Part of a small language model's weights: 8 layers.
Each number is 200 + 40 x the weight over its row's rms, rounded and kept within 0 to 999. Layers, rows and columns count from 0. The size before them is the row's rms in percent of the matrix's.

# layer 4 MLP down (transposed), 512x128, rms 0.158, rows 31-58, columns 0-127
099,185,240,214,189,196,188,183,305,261,247,197,187,196,129,210,229,224,208,121,145,221,163,134,181,153,197,221,155,229,209,205,225,138,258,133,197,217,201,267,224,171,226,179,132,127,229,182,194,192,205,244,184,171,169,187,224,182,210,171,173,204,152,181,228,192,233,207,187,141,119,172,144,160,168,239,235,264,141,227,221,224,194,240,199,175,120,209,234,185,217,196,149,263,222,149,185,192,133,223,246,79,203,188,269,230,253,232,196,168,266,156,176,222,286,221,285,191,138,169,205,248,165,187,178,194,184,178,177
101,188,183,225,223,175,180,169,132,205,200,187,187,296,249,142,178,203,172,190,303,136,151,226,212,318,192,243,179,205,144,207,174,209,180,97,184,232,125,158,201,187,177,130,189,220,147,259,164,105,253,244,262,181,149,240,262,220,180,184,249,245,155,142,169,189,186,211,215,233,194,213,238,197,211,275,189,177,187,254,194,183,240,245,118,185,134,200,257,221,120,227,256,163,183,183,201,227,233,193,163,212,233,206,220,180,207,226,192,173,165,196,203,149,205,254,210,198,173,230,161,193,180,244,201,245,245,249,219
100,235,217,294,216,128,203,178,218,197,167,184,180,149,182,180,234,166,221,177,180,184,199,200,256,184,234,250,265,192,302,173,188,111,255,159,127,233,180,171,160,188,203,222,176,151,146,235,169,264,195,221,217,188,206,185,197,225,87,210,120,196,275,199,186,179,194,190,240,206,248,251,159,185,240,217,191,154,241,234,195,284,173,234,230,273,151,173,265,204,239,215,122,241,206,168,168,171,197,199,175,253,220,184,194,194,233,207,220,169,209,222,244,117,207,210,216,227,201,197,189,246,246,245,208,309,221,204,291
099,187,182,198,165,263,195,226,166,192,289,233,203,221,194,220,151,229,248,128,173,308,199,166,233,173,189,241,229,199,173,182,223,266,209,214,152,220,182,170,163,241,231,186,175,79,290,196,226,230,151,269,251,226,200,163,158,252,214,218,187,126,178,192,211,207,213,168,180,110,193,194,239,236,205,205,151,184,141,269,256,221,192,212,241,232,170,167,169,157,260,225,120,163,169,186,231,283,205,282,158,217,177,179,202,177,143,204,265,193,222,175,243,241,249,207,159,202,212,202,203,157,277,205,176,154,235,170,232
099,189,75,166,123,253,179,222,211,212,212,193,206,315,138,216,193,186,264,109,128,192,185,173,216,188,213,236,176,159,129,239,230,188,209,189,243,228,315,192,107,164,220,161,229,267,166,276,187,171,187,229,186,171,168,225,210,252,158,196,194,155,188,228,180,157,187,224,249,148,179,170,250,217,243,211,136,200,209,240,235,143,168,175,250,223,194,202,197,237,191,250,180,190,229,171,166,178,251,192,241,166,216,245,203,199,221,224,269,207,213,245,180,208,277,237,239,179,217,176,180,232,262,155,192,228,126,212,200
102,199,192,167,192,180,204,138,145,219,216,195,236,212,259,140,188,211,209,260,208,180,158,221,184,204,160,157,173,238,248,199,112,183,269,229,216,164,127,228,212,149,173,126,195,119,189,218,139,204,139,141,235,195,199,171,226,116,223,199,181,182,180,203,198,168,205,174,193,273,220,174,175,122,220,173,279,237,141,226,92,263,227,213,195,209,208,247,167,202,213,238,178,224,156,245,145,185,202,256,234,230,212,203,189,206,184,260,174,279,250,191,121,218,101,144,131,200,163,226,230,171,198,241,247,196,144,235,199
096,211,130,317,289,215,227,197,216,234,201,219,171,145,200,176,179,187,202,164,168,157,209,137,206,189,223,193,193,207,151,274,259,198,100,158,187,189,188,196,257,163,135,182,245,204,181,166,181,221,142,201,205,241,198,129,180,139,208,202,249,249,192,212,190,168,193,226,235,150,176,175,212,176,227,159,216,223,232,209,222,226,211,206,172,148,146,201,224,152,246,177,218,124,185,182,180,293,329,182,99,203,191,166,180,231,166,213,218,212,145,155,263,221,203,180,165,223,211,177,277,167,140,265,247,235,216,236,179
098,176,196,193,183,171,172,204,219,221,208,219,163,217,179,201,156,127,135,180,205,143,189,210,170,195,179,194,159,188,125,169,141,236,197,170,256,262,203,207,176,274,220,182,151,197,167,244,240,270,200,224,240,206,153,210,200,266,242,205,257,188,151,149,163,133,236,211,208,104,188,211,128,200,177,164,162,176,190,159,263,240,211,161,124,278,190,224,167,235,252,249,230,200,111,207,224,195,278,201,250,169,288,176,149,187,178,200,222,257,270,193,188,204,301,212,208,239,220,163,243,226,197,220,150,242,259,141,170
103,200,125,156,203,178,180,221,200,217,305,225,189,206,154,210,207,156,213,185,101,130,186,154,174,193,213,197,145,204,175,176,181,205,129,249,301,154,234,271,164,179,210,198,226,187,209,207,188,220,202,141,188,211,206,197,164,217,217,154,177,146,190,180,214,214,184,176,197,198,99,206,212,160,220,207,225,176,157,185,220,249,200,186,177,219,172,282,101,131,209,185,162,239,167,250,259,101,152,217,240,198,178,158,267,219,175,193,254,278,164,140,239,175,226,123,163,173,247,206,188,125,195,140,205,142,185,215,190
098,224,197,199,213,119,190,216,263,211,180,185,122,163,138,182,217,209,183,123,215,250,233,186,165,196,177,145,153,187,251,220,193,188,229,231,165,151,211,222,201,237,136,230,250,182,278,163,242,128,223,230,135,199,215,201,247,251,154,253,213,198,250,194,195,147,206,125,201,270,168,217,321,202,169,233,157,193,260,151,199,193,309,191,141,180,111,147,189,239,178,193,239,271,259,142,164,196,238,229,248,259,177,212,186,215,159,183,205,263,205,209,241,205,195,200,205,116,184,197,181,218,210,212,170,216,251,218,205
102,181,156,281,199,206,151,253,245,188,247,162,137,265,117,175,186,219,175,173,217,217,181,233,193,231,232,133,193,178,227,209,169,292,91,195,259,183,154,155,218,325,260,167,194,245,223,205,242,226,186,234,124,212,253,210,205,112,101,184,182,155,178,238,223,221,183,217,201,206,219,253,230,223,215,155,209,185,228,176,231,171,203,212,198,210,193,228,258,200,187,194,240,185,182,152,189,234,187,95,274,152,193,208,175,162,234,233,190,202,197,215,131,149,219,173,173,140,186,213,177,113,211,211,215,173,170,216,209
100,234,198,176,128,157,185,168,179,145,70,149,176,176,216,221,193,236,194,178,207,200,184,180,176,209,207,215,195,170,183,188,148,203,250,222,140,169,117,182,220,207,181,217,270,126,235,203,199,142,193,222,165,175,243,172,250,162,197,207,160,364,229,205,201,178,209,195,194,172,242,242,231,200,186,203,241,128,204,204,164,193,162,209,169,131,219,156,208,205,197,211,106,151,204,191,218,156,127,206,214,85,190,184,229,261,198,187,180,230,155,224,183,221,245,185,175,238,85,216,207,251,227,231,213,180,191,263,212
101,214,137,285,178,197,173,254,206,189,213,225,186,219,239,218,227,229,190,164,211,252,254,210,147,164,178,231,150,160,198,232,204,262,210,153,165,163,236,255,220,233,171,133,263,246,241,177,155,92,204,255,71,172,187,177,173,280,241,188,213,250,230,207,171,227,201,202,255,225,199,159,259,187,249,204,242,164,188,249,167,177,171,206,220,162,98,224,212,184,154,210,243,202,180,206,183,243,243,218,120,248,192,181,144,173,235,221,279,207,234,212,192,221,216,188,191,214,127,187,234,170,180,220,244,248,225,144,287
100,186,148,161,167,161,244,222,234,172,155,137,233,187,159,175,159,193,238,228,167,170,141,182,202,221,172,151,174,177,199,225,255,165,226,178,270,183,239,185,198,198,192,203,263,187,209,178,235,165,175,191,284,171,237,174,210,237,134,269,223,109,262,128,168,211,231,197,272,190,79,176,192,140,183,237,200,168,209,257,229,285,203,215,267,194,103,171,167,176,125,146,144,261,128,192,185,196,192,233,235,281,209,217,241,136,192,186,192,205,224,187,186,166,233,168,188,163,197,196,188,188,211,179,213,257,133,200,156
093,202,241,222,169,206,224,180,273,152,122,265,186,199,190,165,128,223,188,189,210,184,181,274,192,186,174,179,186,238,225,197,225,160,223,149,241,235,223,172,242,235,280,151,205,178,110,217,152,245,190,231,126,182,185,232,147,233,100,194,241,170,156,174,165,219,152,146,164,272,132,160,281,248,192,198,197,270,193,195,191,153,90,158,221,168,205,140,208,178,240,210,174,204,230,250,191,167,147,220,197,178,240,324,235,158,160,232,227,151,180,181,217,224,245,202,229,197,238,207,175,196,232,241,165,208,216,227,205
100,193,128,250,227,134,226,196,178,150,172,189,181,259,236,133,198,175,188,218,150,154,194,210,161,187,188,113,195,221,264,235,210,215,262,188,210,271,195,176,173,218,213,136,188,221,203,219,247,158,225,255,279,210,245,216,139,156,192,215,212,219,167,195,147,164,210,222,197,179,183,229,146,216,127,221,187,167,202,131,187,295,156,204,181,175,219,104,221,262,165,192,223,232,219,239,203,227,249,189,245,313,240,246,156,201,215,264,211,185,291,214,281,247,229,172,178,225,210,156,248,196,214,198,195,152,142,228,128
094,186,163,254,197,217,211,166,159,161,138,232,226,123,218,165,179,230,169,170,309,170,137,215,213,278,153,219,205,159,208,150,200,176,162,172,153,234,169,204,253,223,168,193,229,212,208,233,195,218,213,201,185,182,196,155,197,95,126,229,149,215,125,169,167,207,158,155,173,168,113,171,166,161,153,148,219,222,236,125,201,147,153,188,245,174,245,178,186,227,197,243,118,234,234,189,169,190,240,136,265,136,262,222,199,211,204,172,186,171,198,246,254,218,226,319,191,135,211,180,202,181,165,213,214,200,263,220,189
101,219,265,135,218,202,175,222,216,203,150,249,195,21,193,160,193,231,244,135,204,210,181,175,203,238,275,258,152,182,200,240,199,214,184,202,139,194,194,220,177,166,207,221,196,201,185,206,195,165,153,247,169,209,214,249,191,122,201,164,273,214,191,176,197,251,175,282,213,213,134,165,183,233,137,187,184,158,150,213,162,143,156,197,198,121,303,206,208,158,217,167,172,166,211,190,259,201,165,212,215,146,194,206,183,162,208,195,280,303,235,222,245,230,183,164,248,268,231,156,188,211,181,231,180,213,174,153,204
098,221,198,218,180,152,223,249,258,204,137,179,178,276,205,273,192,199,259,259,212,274,174,195,203,288,229,222,175,220,275,225,198,248,213,182,277,160,194,188,188,187,165,193,177,201,230,171,234,259,214,179,217,199,200,238,175,226,247,169,190,150,191,185,184,205,126,214,277,229,77,192,220,191,267,230,176,194,150,219,229,237,224,154,255,163,176,138,225,190,204,208,207,180,149,223,190,202,198,194,187,261,180,259,199,197,162,223,233,158,170,166,218,238,180,192,249,191,172,184,280,224,266,87,130,106,207,120,198
100,216,240,204,186,174,224,170,191,215,215,198,300,196,141,215,211,219,206,164,210,201,165,163,128,239,253,196,189,163,226,199,129,191,185,179,200,181,210,197,150,92,232,163,245,153,130,249,196,217,184,176,279,239,183,220,280,140,167,183,182,189,152,194,170,128,253,186,316,144,268,205,216,144,133,197,138,236,183,207,198,213,234,137,203,265,227,196,243,197,310,209,259,182,164,236,189,172,203,177,238,245,208,274,214,165,251,170,250,204,152,204,241,197,125,224,195,173,181,181,177,246,145,221,239,189,213,215,212
097,222,208,210,201,185,271,180,165,277,87,174,177,139,186,241,146,210,166,237,155,243,216,247,134,186,155,170,116,201,246,209,190,225,234,203,140,200,148,204,211,211,238,151,224,199,159,265,153,161,193,188,208,157,141,192,186,201,179,247,225,228,176,272,193,183,249,141,189,143,209,115,194,171,190,201,187,176,197,262,153,153,231,317,224,246,161,219,195,147,172,202,213,182,146,233,145,219,152,208,172,177,284,150,208,178,181,188,170,183,147,132,187,189,145,262,226,253,172,221,217,235,147,265,192,214,212,139,199
104,206,217,207,220,208,200,191,237,160,143,234,164,172,254,192,183,225,197,253,129,191,243,230,281,211,242,211,155,231,127,161,168,214,198,214,149,229,211,216,209,177,192,145,137,120,195,170,189,130,165,179,198,168,184,201,168,201,189,234,304,267,228,200,220,232,190,148,199,150,250,199,170,206,130,214,268,217,147,242,184,223,199,248,138,193,130,184,221,227,181,162,195,130,228,163,253,250,230,240,239,276,201,187,281,175,173,161,133,224,105,225,213,169,191,225,198,256,273,221,145,214,206,169,203,108,180,181,135
101,211,178,251,184,178,164,163,255,225,104,187,187,220,111,187,180,95,221,202,137,109,194,212,141,174,192,218,181,262,223,146,159,176,225,167,221,217,161,155,172,184,78,194,219,149,223,201,201,218,231,209,191,218,160,151,225,180,220,218,234,171,201,218,260,158,177,191,124,246,218,234,191,171,159,255,250,173,258,270,250,267,237,191,198,156,169,143,190,186,148,166,206,173,218,217,202,159,200,180,195,97,228,164,174,137,194,180,204,178,212,182,186,251,199,249,197,132,158,203,170,155,207,236,209,166,185,231,304
098,207,202,305,219,124,289,181,121,169,222,153,168,166,280,222,228,227,211,193,168,164,185,192,229,193,219,252,235,187,206,215,104,176,191,189,160,215,205,184,223,229,213,198,150,208,93,207,211,193,221,176,257,139,211,184,203,264,205,206,200,160,154,188,157,192,210,174,241,181,217,207,216,192,201,132,248,176,164,263,164,185,173,235,231,191,169,175,177,213,252,257,139,189,207,234,185,218,123,150,245,94,162,255,203,250,182,255,167,207,180,214,219,214,216,143,183,175,197,215,167,159,192,271,239,286,276,218,287
102,201,180,193,166,285,219,153,220,206,228,213,219,202,112,162,212,226,210,301,235,189,199,234,156,148,248,138,236,158,195,251,158,238,86,180,111,218,256,206,219,199,202,251,168,297,178,199,198,152,194,182,206,193,259,263,235,221,211,227,170,144,211,219,167,179,224,207,176,233,155,170,171,223,247,280,150,210,243,180,164,190,205,164,170,141,232,300,201,125,226,181,220,200,155,243,177,224,158,193,259,194,190,186,190,190,218,208,255,235,295,266,219,173,260,198,173,253,237,198,177,169,184,189,194,268,234,216,197
100,224,207,134,200,235,200,264,100,208,192,153,229,237,152,185,149,220,156,206,150,192,190,258,169,202,186,154,230,232,216,167,188,188,224,265,212,174,149,279,167,138,157,211,212,128,264,194,195,147,195,131,253,223,310,264,244,245,237,234,156,141,200,221,179,189,183,213,237,166,213,207,219,180,155,236,309,162,158,225,195,180,233,165,228,180,204,169,186,212,210,143,111,191,233,185,250,233,222,228,152,174,171,186,161,227,161,176,217,172,213,204,289,243,235,157,170,215,217,196,185,213,119,202,160,232,282,161,233
098,219,179,94,193,194,223,212,122,239,137,300,219,189,212,206,200,216,132,207,206,232,255,223,221,227,168,153,218,249,188,188,163,157,194,199,200,192,300,185,180,223,208,193,226,235,158,159,142,192,142,176,221,196,173,183,198,170,218,134,149,202,181,237,242,199,160,225,176,215,209,246,194,244,186,188,200,218,160,245,180,183,260,201,125,223,307,254,238,158,147,219,254,223,162,178,180,202,240,211,234,152,192,190,186,130,234,112,207,147,194,153,161,225,162,324,153,108,193,160,170,167,216,162,207,186,228,174,254
103,221,167,138,195,211,230,202,112,242,197,180,197,145,241,251,206,225,169,227,168,199,174,200,125,138,224,161,164,130,223,215,230,138,204,164,190,205,182,216,206,195,154,179,201,234,168,207,238,210,141,206,224,258,196,186,217,236,233,272,236,227,235,193,150,188,228,149,202,200,202,246,205,147,273,280,174,195,160,246,203,282,173,180,214,184,155,176,98,180,200,219,250,124,121,246,165,245,283,196,228,303,164,155,165,135,220,208,161,117,243,208,231,282,186,216,219,234,145,236,207,167,228,171,238,231,218,204,193
# layer 4 MLP up, 512x128, rms 0.212, rows 32-58, columns 0-127
100,156,225,160,189,264,233,211,180,191,209,217,223,173,155,210,198,171,192,190,210,239,196,231,189,106,185,237,225,245,215,174,289,226,194,186,164,179,172,75,173,246,214,248,190,172,277,186,210,171,164,193,174,214,211,160,215,236,187,134,154,245,248,155,159,137,217,208,137,241,162,183,182,223,183,169,205,161,189,111,150,223,224,183,194,199,128,179,190,194,250,220,223,229,211,266,254,212,177,224,238,195,209,222,168,254,160,159,241,196,237,204,271,184,200,242,111,159,149,79,170,212,187,245,224,107,184,166,120
099,175,250,290,162,200,225,183,194,177,235,151,213,164,206,205,119,162,146,156,215,270,149,174,181,139,201,259,148,196,183,175,193,186,183,198,174,139,275,238,167,165,211,238,277,129,126,204,167,204,139,143,157,187,226,167,136,226,315,208,259,230,203,179,216,213,193,266,245,177,163,190,200,142,174,185,150,235,144,130,150,122,203,242,119,183,205,189,217,186,146,192,175,201,175,239,171,173,210,160,189,194,202,229,174,234,222,241,201,150,221,146,259,275,192,182,180,174,239,221,203,199,156,156,250,226,210,230,251
101,176,201,226,223,231,220,204,199,129,232,116,246,157,143,218,147,243,231,190,134,228,213,142,228,164,206,209,144,176,249,180,215,210,234,251,194,285,208,195,133,166,236,235,190,200,233,225,159,161,174,183,169,243,261,179,134,259,160,175,234,283,247,171,185,189,205,191,229,201,187,229,184,120,138,151,265,152,264,207,257,161,239,192,169,132,151,222,164,228,164,227,200,197,177,160,179,165,180,171,223,239,169,192,212,173,130,269,244,157,210,151,137,219,198,268,258,284,200,197,185,231,183,242,201,213,153,109,230
109,137,262,198,210,252,222,175,129,231,222,163,212,150,252,206,157,241,188,198,231,248,230,218,197,232,214,194,168,236,223,155,203,218,207,253,160,153,189,227,196,196,206,266,156,160,234,188,233,250,137,269,215,209,243,174,155,166,267,152,174,208,189,201,193,186,198,267,261,222,172,117,200,184,196,250,168,204,72,147,175,135,171,266,264,156,263,257,213,172,177,172,268,243,191,248,237,193,181,220,177,198,257,161,206,150,255,183,232,195,190,167,142,198,240,135,158,168,182,160,171,266,121,230,272,192,239,210,216
102,172,273,188,157,216,224,169,173,265,230,171,175,216,160,193,249,209,230,167,172,309,163,159,235,116,171,171,146,239,271,178,235,212,128,245,115,199,203,202,247,179,249,179,163,250,272,222,235,211,242,179,174,198,184,183,218,194,174,190,201,251,171,86,193,245,198,130,154,104,171,199,208,204,219,180,204,216,200,169,178,137,134,242,187,197,215,182,234,127,248,174,200,222,225,204,185,201,155,188,196,203,209,205,202,236,184,166,225,116,214,152,262,201,193,277,199,160,177,255,268,163,219,234,211,134,243,147,154
092,261,248,157,202,223,261,300,183,117,227,260,198,164,204,274,221,231,234,197,173,268,186,200,147,245,170,230,150,238,241,206,184,165,159,217,162,193,206,180,207,165,236,173,235,181,190,138,207,218,205,181,188,290,215,246,134,201,120,178,165,232,159,180,218,169,169,188,195,205,202,162,163,150,135,179,206,180,157,212,153,168,316,205,207,138,176,187,137,231,202,212,113,203,199,252,136,159,187,181,230,258,162,143,154,190,234,127,216,193,139,246,280,244,151,174,173,219,193,228,191,176,176,202,186,152,266,204,202
101,193,230,216,213,276,221,242,217,214,233,182,208,201,161,208,173,244,268,209,182,221,176,194,171,263,280,206,176,150,228,207,265,136,212,216,157,188,173,219,178,210,211,191,238,196,111,138,163,175,140,191,202,229,217,159,276,222,252,183,174,242,222,193,207,201,171,205,204,157,172,127,107,139,190,180,191,137,158,235,160,140,191,199,193,218,118,127,187,132,173,215,193,186,248,254,211,225,145,198,222,195,190,176,229,219,250,214,309,181,210,178,193,316,173,83,229,186,195,122,201,239,176,192,214,148,208,158,212
107,151,302,249,239,212,262,219,246,221,237,207,163,124,233,153,282,184,166,152,247,211,270,192,184,195,231,158,192,160,206,210,220,161,151,267,149,181,157,226,180,185,245,171,207,200,128,213,288,136,147,214,225,266,182,203,179,166,205,242,211,229,144,197,232,232,179,222,193,202,253,208,148,212,178,168,179,125,286,184,187,193,200,215,223,152,243,183,233,271,182,192,184,248,198,184,177,240,203,250,229,242,215,155,238,235,184,195,128,167,199,186,285,167,170,236,262,146,184,159,217,187,188,231,248,141,298,159,176
094,215,239,207,229,183,220,222,130,206,238,274,203,206,268,177,173,189,193,161,216,195,151,220,157,249,194,236,215,146,248,203,157,122,221,232,181,185,247,186,204,220,237,186,222,215,141,169,191,171,217,249,186,201,213,248,219,249,169,116,206,194,259,218,229,209,210,240,159,143,173,182,222,146,210,187,142,242,174,221,246,115,261,157,222,260,220,260,168,168,248,201,167,234,209,316,159,126,149,144,191,210,256,145,202,174,241,108,250,168,241,230,224,220,171,181,136,153,222,238,236,231,279,165,182,231,225,177,118
105,124,225,166,219,148,175,207,219,200,257,136,231,207,176,179,207,168,179,156,235,209,179,230,208,276,168,256,168,127,198,170,220,151,169,171,215,233,245,131,206,172,225,194,142,155,246,240,167,182,182,240,150,172,160,263,193,201,246,242,226,130,191,239,213,150,245,212,245,187,236,264,213,209,246,132,201,159,209,237,132,207,253,240,210,221,135,208,181,214,230,150,215,165,139,234,192,241,145,199,270,175,186,209,189,273,232,147,221,225,226,173,172,229,144,109,207,257,221,163,152,329,193,153,188,248,195,245,230
098,247,103,191,192,238,173,215,245,253,192,151,194,153,156,166,224,211,233,168,220,221,196,214,189,257,287,135,176,159,166,240,182,206,183,192,172,205,244,223,161,167,236,180,225,149,184,181,168,183,207,255,225,233,204,182,241,225,174,193,192,237,238,242,91,256,149,211,185,174,198,192,179,199,195,140,212,149,271,206,219,200,130,237,194,243,255,212,167,179,183,279,281,218,197,246,209,111,102,196,208,137,319,220,118,182,217,164,201,166,197,208,130,201,155,237,223,235,187,239,152,187,248,222,163,233,210,220,157
103,176,172,250,160,252,169,242,219,129,264,231,155,201,265,224,236,134,164,185,186,209,177,189,188,203,141,250,226,154,282,204,132,138,255,197,119,259,194,193,201,264,213,134,262,211,141,197,193,226,215,192,211,207,203,291,176,148,200,204,220,224,124,218,228,163,231,236,203,143,187,165,178,190,195,200,256,273,168,236,252,145,209,224,193,173,142,126,208,198,206,252,247,268,158,240,175,194,219,169,277,260,203,165,198,184,263,181,149,171,132,273,177,176,180,213,139,215,244,231,190,195,245,175,237,166,237,194,201
104,156,171,219,119,194,183,172,162,249,227,114,269,217,219,233,109,194,228,199,226,262,142,221,189,178,168,136,127,171,183,182,152,142,174,217,165,146,160,210,246,269,236,218,180,193,153,174,161,255,226,205,176,221,214,155,112,220,178,173,179,212,185,84,222,202,164,224,126,179,182,203,187,245,207,165,178,167,186,197,163,130,228,216,166,274,219,232,240,132,191,210,260,204,230,202,246,224,178,275,164,177,216,194,180,161,158,172,192,216,276,208,206,307,149,190,210,211,235,226,158,246,181,218,206,247,241,146,187
095,204,190,141,218,198,217,165,201,217,239,191,241,111,223,211,184,138,216,237,199,232,177,199,169,199,176,216,191,247,203,132,202,288,151,229,148,202,204,186,205,212,131,232,172,161,205,180,118,243,145,196,293,277,223,193,240,178,217,106,257,218,264,208,196,217,193,198,250,211,227,255,198,161,170,154,173,223,300,205,195,179,225,284,200,263,255,277,244,198,212,225,225,212,180,236,246,169,164,196,221,230,136,136,205,236,243,172,220,189,238,179,171,224,138,268,165,272,226,295,247,233,224,212,225,230,235,232,194
101,256,154,280,188,186,247,167,170,254,217,244,172,199,210,183,217,181,137,171,307,236,107,136,173,219,249,239,204,180,245,217,180,150,244,193,202,222,259,175,159,196,179,176,154,151,162,199,170,165,174,203,120,245,159,171,180,247,237,205,136,239,255,187,227,184,213,206,210,181,251,147,189,314,187,210,195,181,253,226,149,197,259,234,194,204,195,247,240,193,221,221,232,280,186,248,187,181,201,190,149,208,251,179,170,232,237,253,205,265,177,190,200,274,196,248,192,163,174,141,175,200,295,235,229,145,137,196,254
094,188,227,177,181,225,272,138,154,147,223,191,257,145,105,250,189,173,201,193,167,175,280,234,194,184,209,207,181,134,196,257,204,228,189,167,173,170,262,166,183,171,198,177,243,208,186,200,130,178,184,173,190,178,156,209,249,164,207,233,205,207,249,227,140,222,257,281,232,284,130,253,261,182,212,251,249,170,145,247,173,201,226,152,148,267,201,105,213,222,213,188,215,191,231,193,216,235,220,245,215,188,218,170,162,103,160,233,259,149,165,207,249,221,166,251,126,239,192,158,204,159,263,217,215,138,215,181,147
098,211,193,160,229,215,192,168,183,198,227,210,151,131,189,240,183,143,182,164,192,177,248,154,130,226,151,171,86,163,203,226,246,208,301,208,199,183,130,195,263,152,213,175,161,198,253,148,259,231,204,239,168,171,210,168,159,246,267,246,259,180,241,151,211,166,241,248,207,185,217,210,210,195,214,134,207,175,214,263,201,104,139,225,185,145,193,243,257,198,218,180,189,156,179,139,109,217,243,167,192,281,231,197,158,210,201,115,225,206,215,147,179,197,196,187,147,212,198,248,204,203,258,174,250,154,270,207,154
096,206,191,186,239,125,238,178,285,201,214,207,192,138,213,294,184,146,201,70,243,305,199,171,215,148,190,159,204,161,210,186,214,173,200,242,201,194,240,242,165,295,231,213,250,217,228,235,156,154,256,221,187,155,258,200,126,199,252,120,166,258,168,177,185,242,225,229,241,217,199,215,175,202,156,181,202,224,229,190,202,241,184,212,132,150,215,246,239,217,256,185,169,173,250,182,292,172,163,184,255,223,213,173,244,214,270,180,190,200,212,156,161,215,195,210,241,202,149,214,245,110,237,242,195,231,185,223,225
101,125,147,234,175,282,191,136,249,239,235,260,208,207,286,206,229,261,241,202,234,175,178,172,211,175,228,236,175,185,225,116,132,252,100,205,196,202,231,180,220,219,158,241,134,197,245,178,182,194,170,164,223,183,218,221,195,220,187,256,229,218,192,251,178,271,211,259,209,188,145,232,169,245,249,202,227,143,204,245,213,224,178,251,153,257,196,314,195,217,176,256,173,202,188,158,232,228,173,265,215,202,248,100,215,185,223,190,231,253,216,203,180,139,238,244,224,197,151,116,170,260,225,203,187,187,250,219,174
098,231,158,150,221,222,236,194,237,264,241,266,270,195,261,187,220,294,169,158,261,134,165,216,209,259,199,227,185,188,225,228,234,133,228,242,150,198,160,199,204,144,196,246,239,161,200,115,184,191,210,252,189,281,235,229,260,237,233,168,233,180,244,195,221,182,251,194,183,174,188,194,196,251,202,234,169,128,155,260,173,205,226,279,247,201,222,225,202,238,186,210,174,170,206,186,166,183,258,219,223,192,188,249,231,131,217,157,215,211,198,166,280,211,166,167,296,271,210,221,191,271,257,118,170,258,215,248,237
103,140,237,227,178,170,172,157,219,142,208,137,194,186,197,155,217,221,251,274,224,230,160,170,261,183,211,287,183,131,216,142,162,130,200,156,212,172,198,246,232,194,138,248,251,123,176,174,185,187,191,247,174,194,148,199,278,210,224,160,151,198,242,202,176,284,251,229,220,168,202,146,227,220,192,178,210,113,164,238,172,215,198,199,139,170,212,219,245,239,132,207,179,177,227,172,241,107,252,185,234,269,231,194,174,166,236,192,199,156,174,261,169,249,205,188,185,228,255,182,171,269,142,213,255,151,237,125,238
099,227,157,291,227,230,186,245,266,147,235,267,225,187,214,174,193,242,176,132,258,220,166,186,173,270,226,193,176,243,208,170,261,166,198,145,193,184,248,160,183,142,143,239,224,156,135,158,232,168,128,193,217,204,135,189,246,209,210,178,267,206,240,239,123,138,192,151,222,139,184,162,217,202,234,117,218,215,189,212,235,207,197,222,150,146,242,183,211,252,156,223,223,173,284,142,201,230,234,218,112,222,157,171,207,157,206,204,226,160,133,265,224,181,251,230,262,230,188,192,240,242,259,196,159,242,145,196,205
100,155,211,169,161,191,205,164,216,201,214,209,225,103,162,136,244,224,238,193,136,196,218,226,273,221,161,259,168,228,160,226,148,187,208,261,114,123,279,244,133,204,198,238,169,180,211,241,221,266,181,186,137,222,271,250,157,197,155,185,175,275,216,193,215,213,172,227,157,314,255,116,150,241,172,190,172,168,198,251,170,180,167,238,228,150,194,234,204,256,112,192,192,199,229,185,229,149,155,164,211,182,256,234,219,215,202,236,228,188,177,162,208,222,159,259,207,224,228,271,217,131,188,216,178,238,198,230,190
104,169,218,207,202,136,231,129,252,167,240,202,183,189,179,172,206,231,146,215,207,226,191,202,243,269,213,189,196,182,206,155,192,166,228,228,181,151,109,233,141,105,140,149,244,234,189,262,216,203,206,163,190,250,256,187,253,138,128,234,201,202,199,219,162,124,249,230,225,148,341,182,242,219,195,159,148,243,228,260,184,144,176,243,261,216,149,219,255,162,237,231,228,187,181,250,229,142,238,222,189,241,208,170,182,184,150,147,229,203,192,162,219,217,140,178,252,258,196,171,208,269,140,189,209,172,178,206,235
105,161,164,138,200,233,226,243,176,216,221,245,187,190,186,231,231,178,237,204,222,208,154,140,252,179,226,270,166,204,258,269,276,176,207,153,140,238,284,178,230,232,191,255,209,173,198,193,221,250,237,221,158,180,184,193,254,263,182,215,117,220,222,238,197,269,179,203,185,201,114,194,188,325,187,168,209,191,269,199,165,218,265,132,154,177,214,209,276,186,188,226,216,162,143,211,225,205,183,203,198,211,201,144,166,137,201,248,131,232,141,273,219,162,158,200,174,152,205,171,200,286,206,199,256,264,242,154,200
103,226,220,205,233,287,195,199,210,219,248,220,169,158,167,207,198,95,290,175,188,203,262,231,210,182,239,219,261,185,163,163,278,235,216,246,167,182,113,216,278,161,156,207,219,193,189,161,158,160,212,199,268,166,195,168,189,196,235,219,239,188,243,149,217,180,242,213,111,185,141,194,210,226,243,223,191,192,203,226,284,166,167,170,159,177,270,201,235,160,194,126,187,237,280,242,212,165,138,232,216,260,226,180,187,285,128,250,223,172,218,253,239,161,258,174,243,210,210,221,161,226,234,178,168,133,234,205,170
099,195,209,181,193,139,263,270,236,143,223,186,282,157,196,233,188,162,125,269,214,170,160,216,198,194,228,206,225,261,217,228,224,169,267,208,177,247,237,219,129,246,201,136,249,111,201,242,199,109,221,177,158,166,202,252,224,141,229,156,169,211,216,179,168,209,148,213,245,155,180,126,234,172,166,198,199,220,209,206,149,193,190,215,193,223,143,179,235,244,141,262,199,236,252,218,224,199,152,122,241,269,135,178,194,200,215,171,218,267,168,173,198,253,191,253,252,163,285,177,223,202,140,249,255,201,242,154,200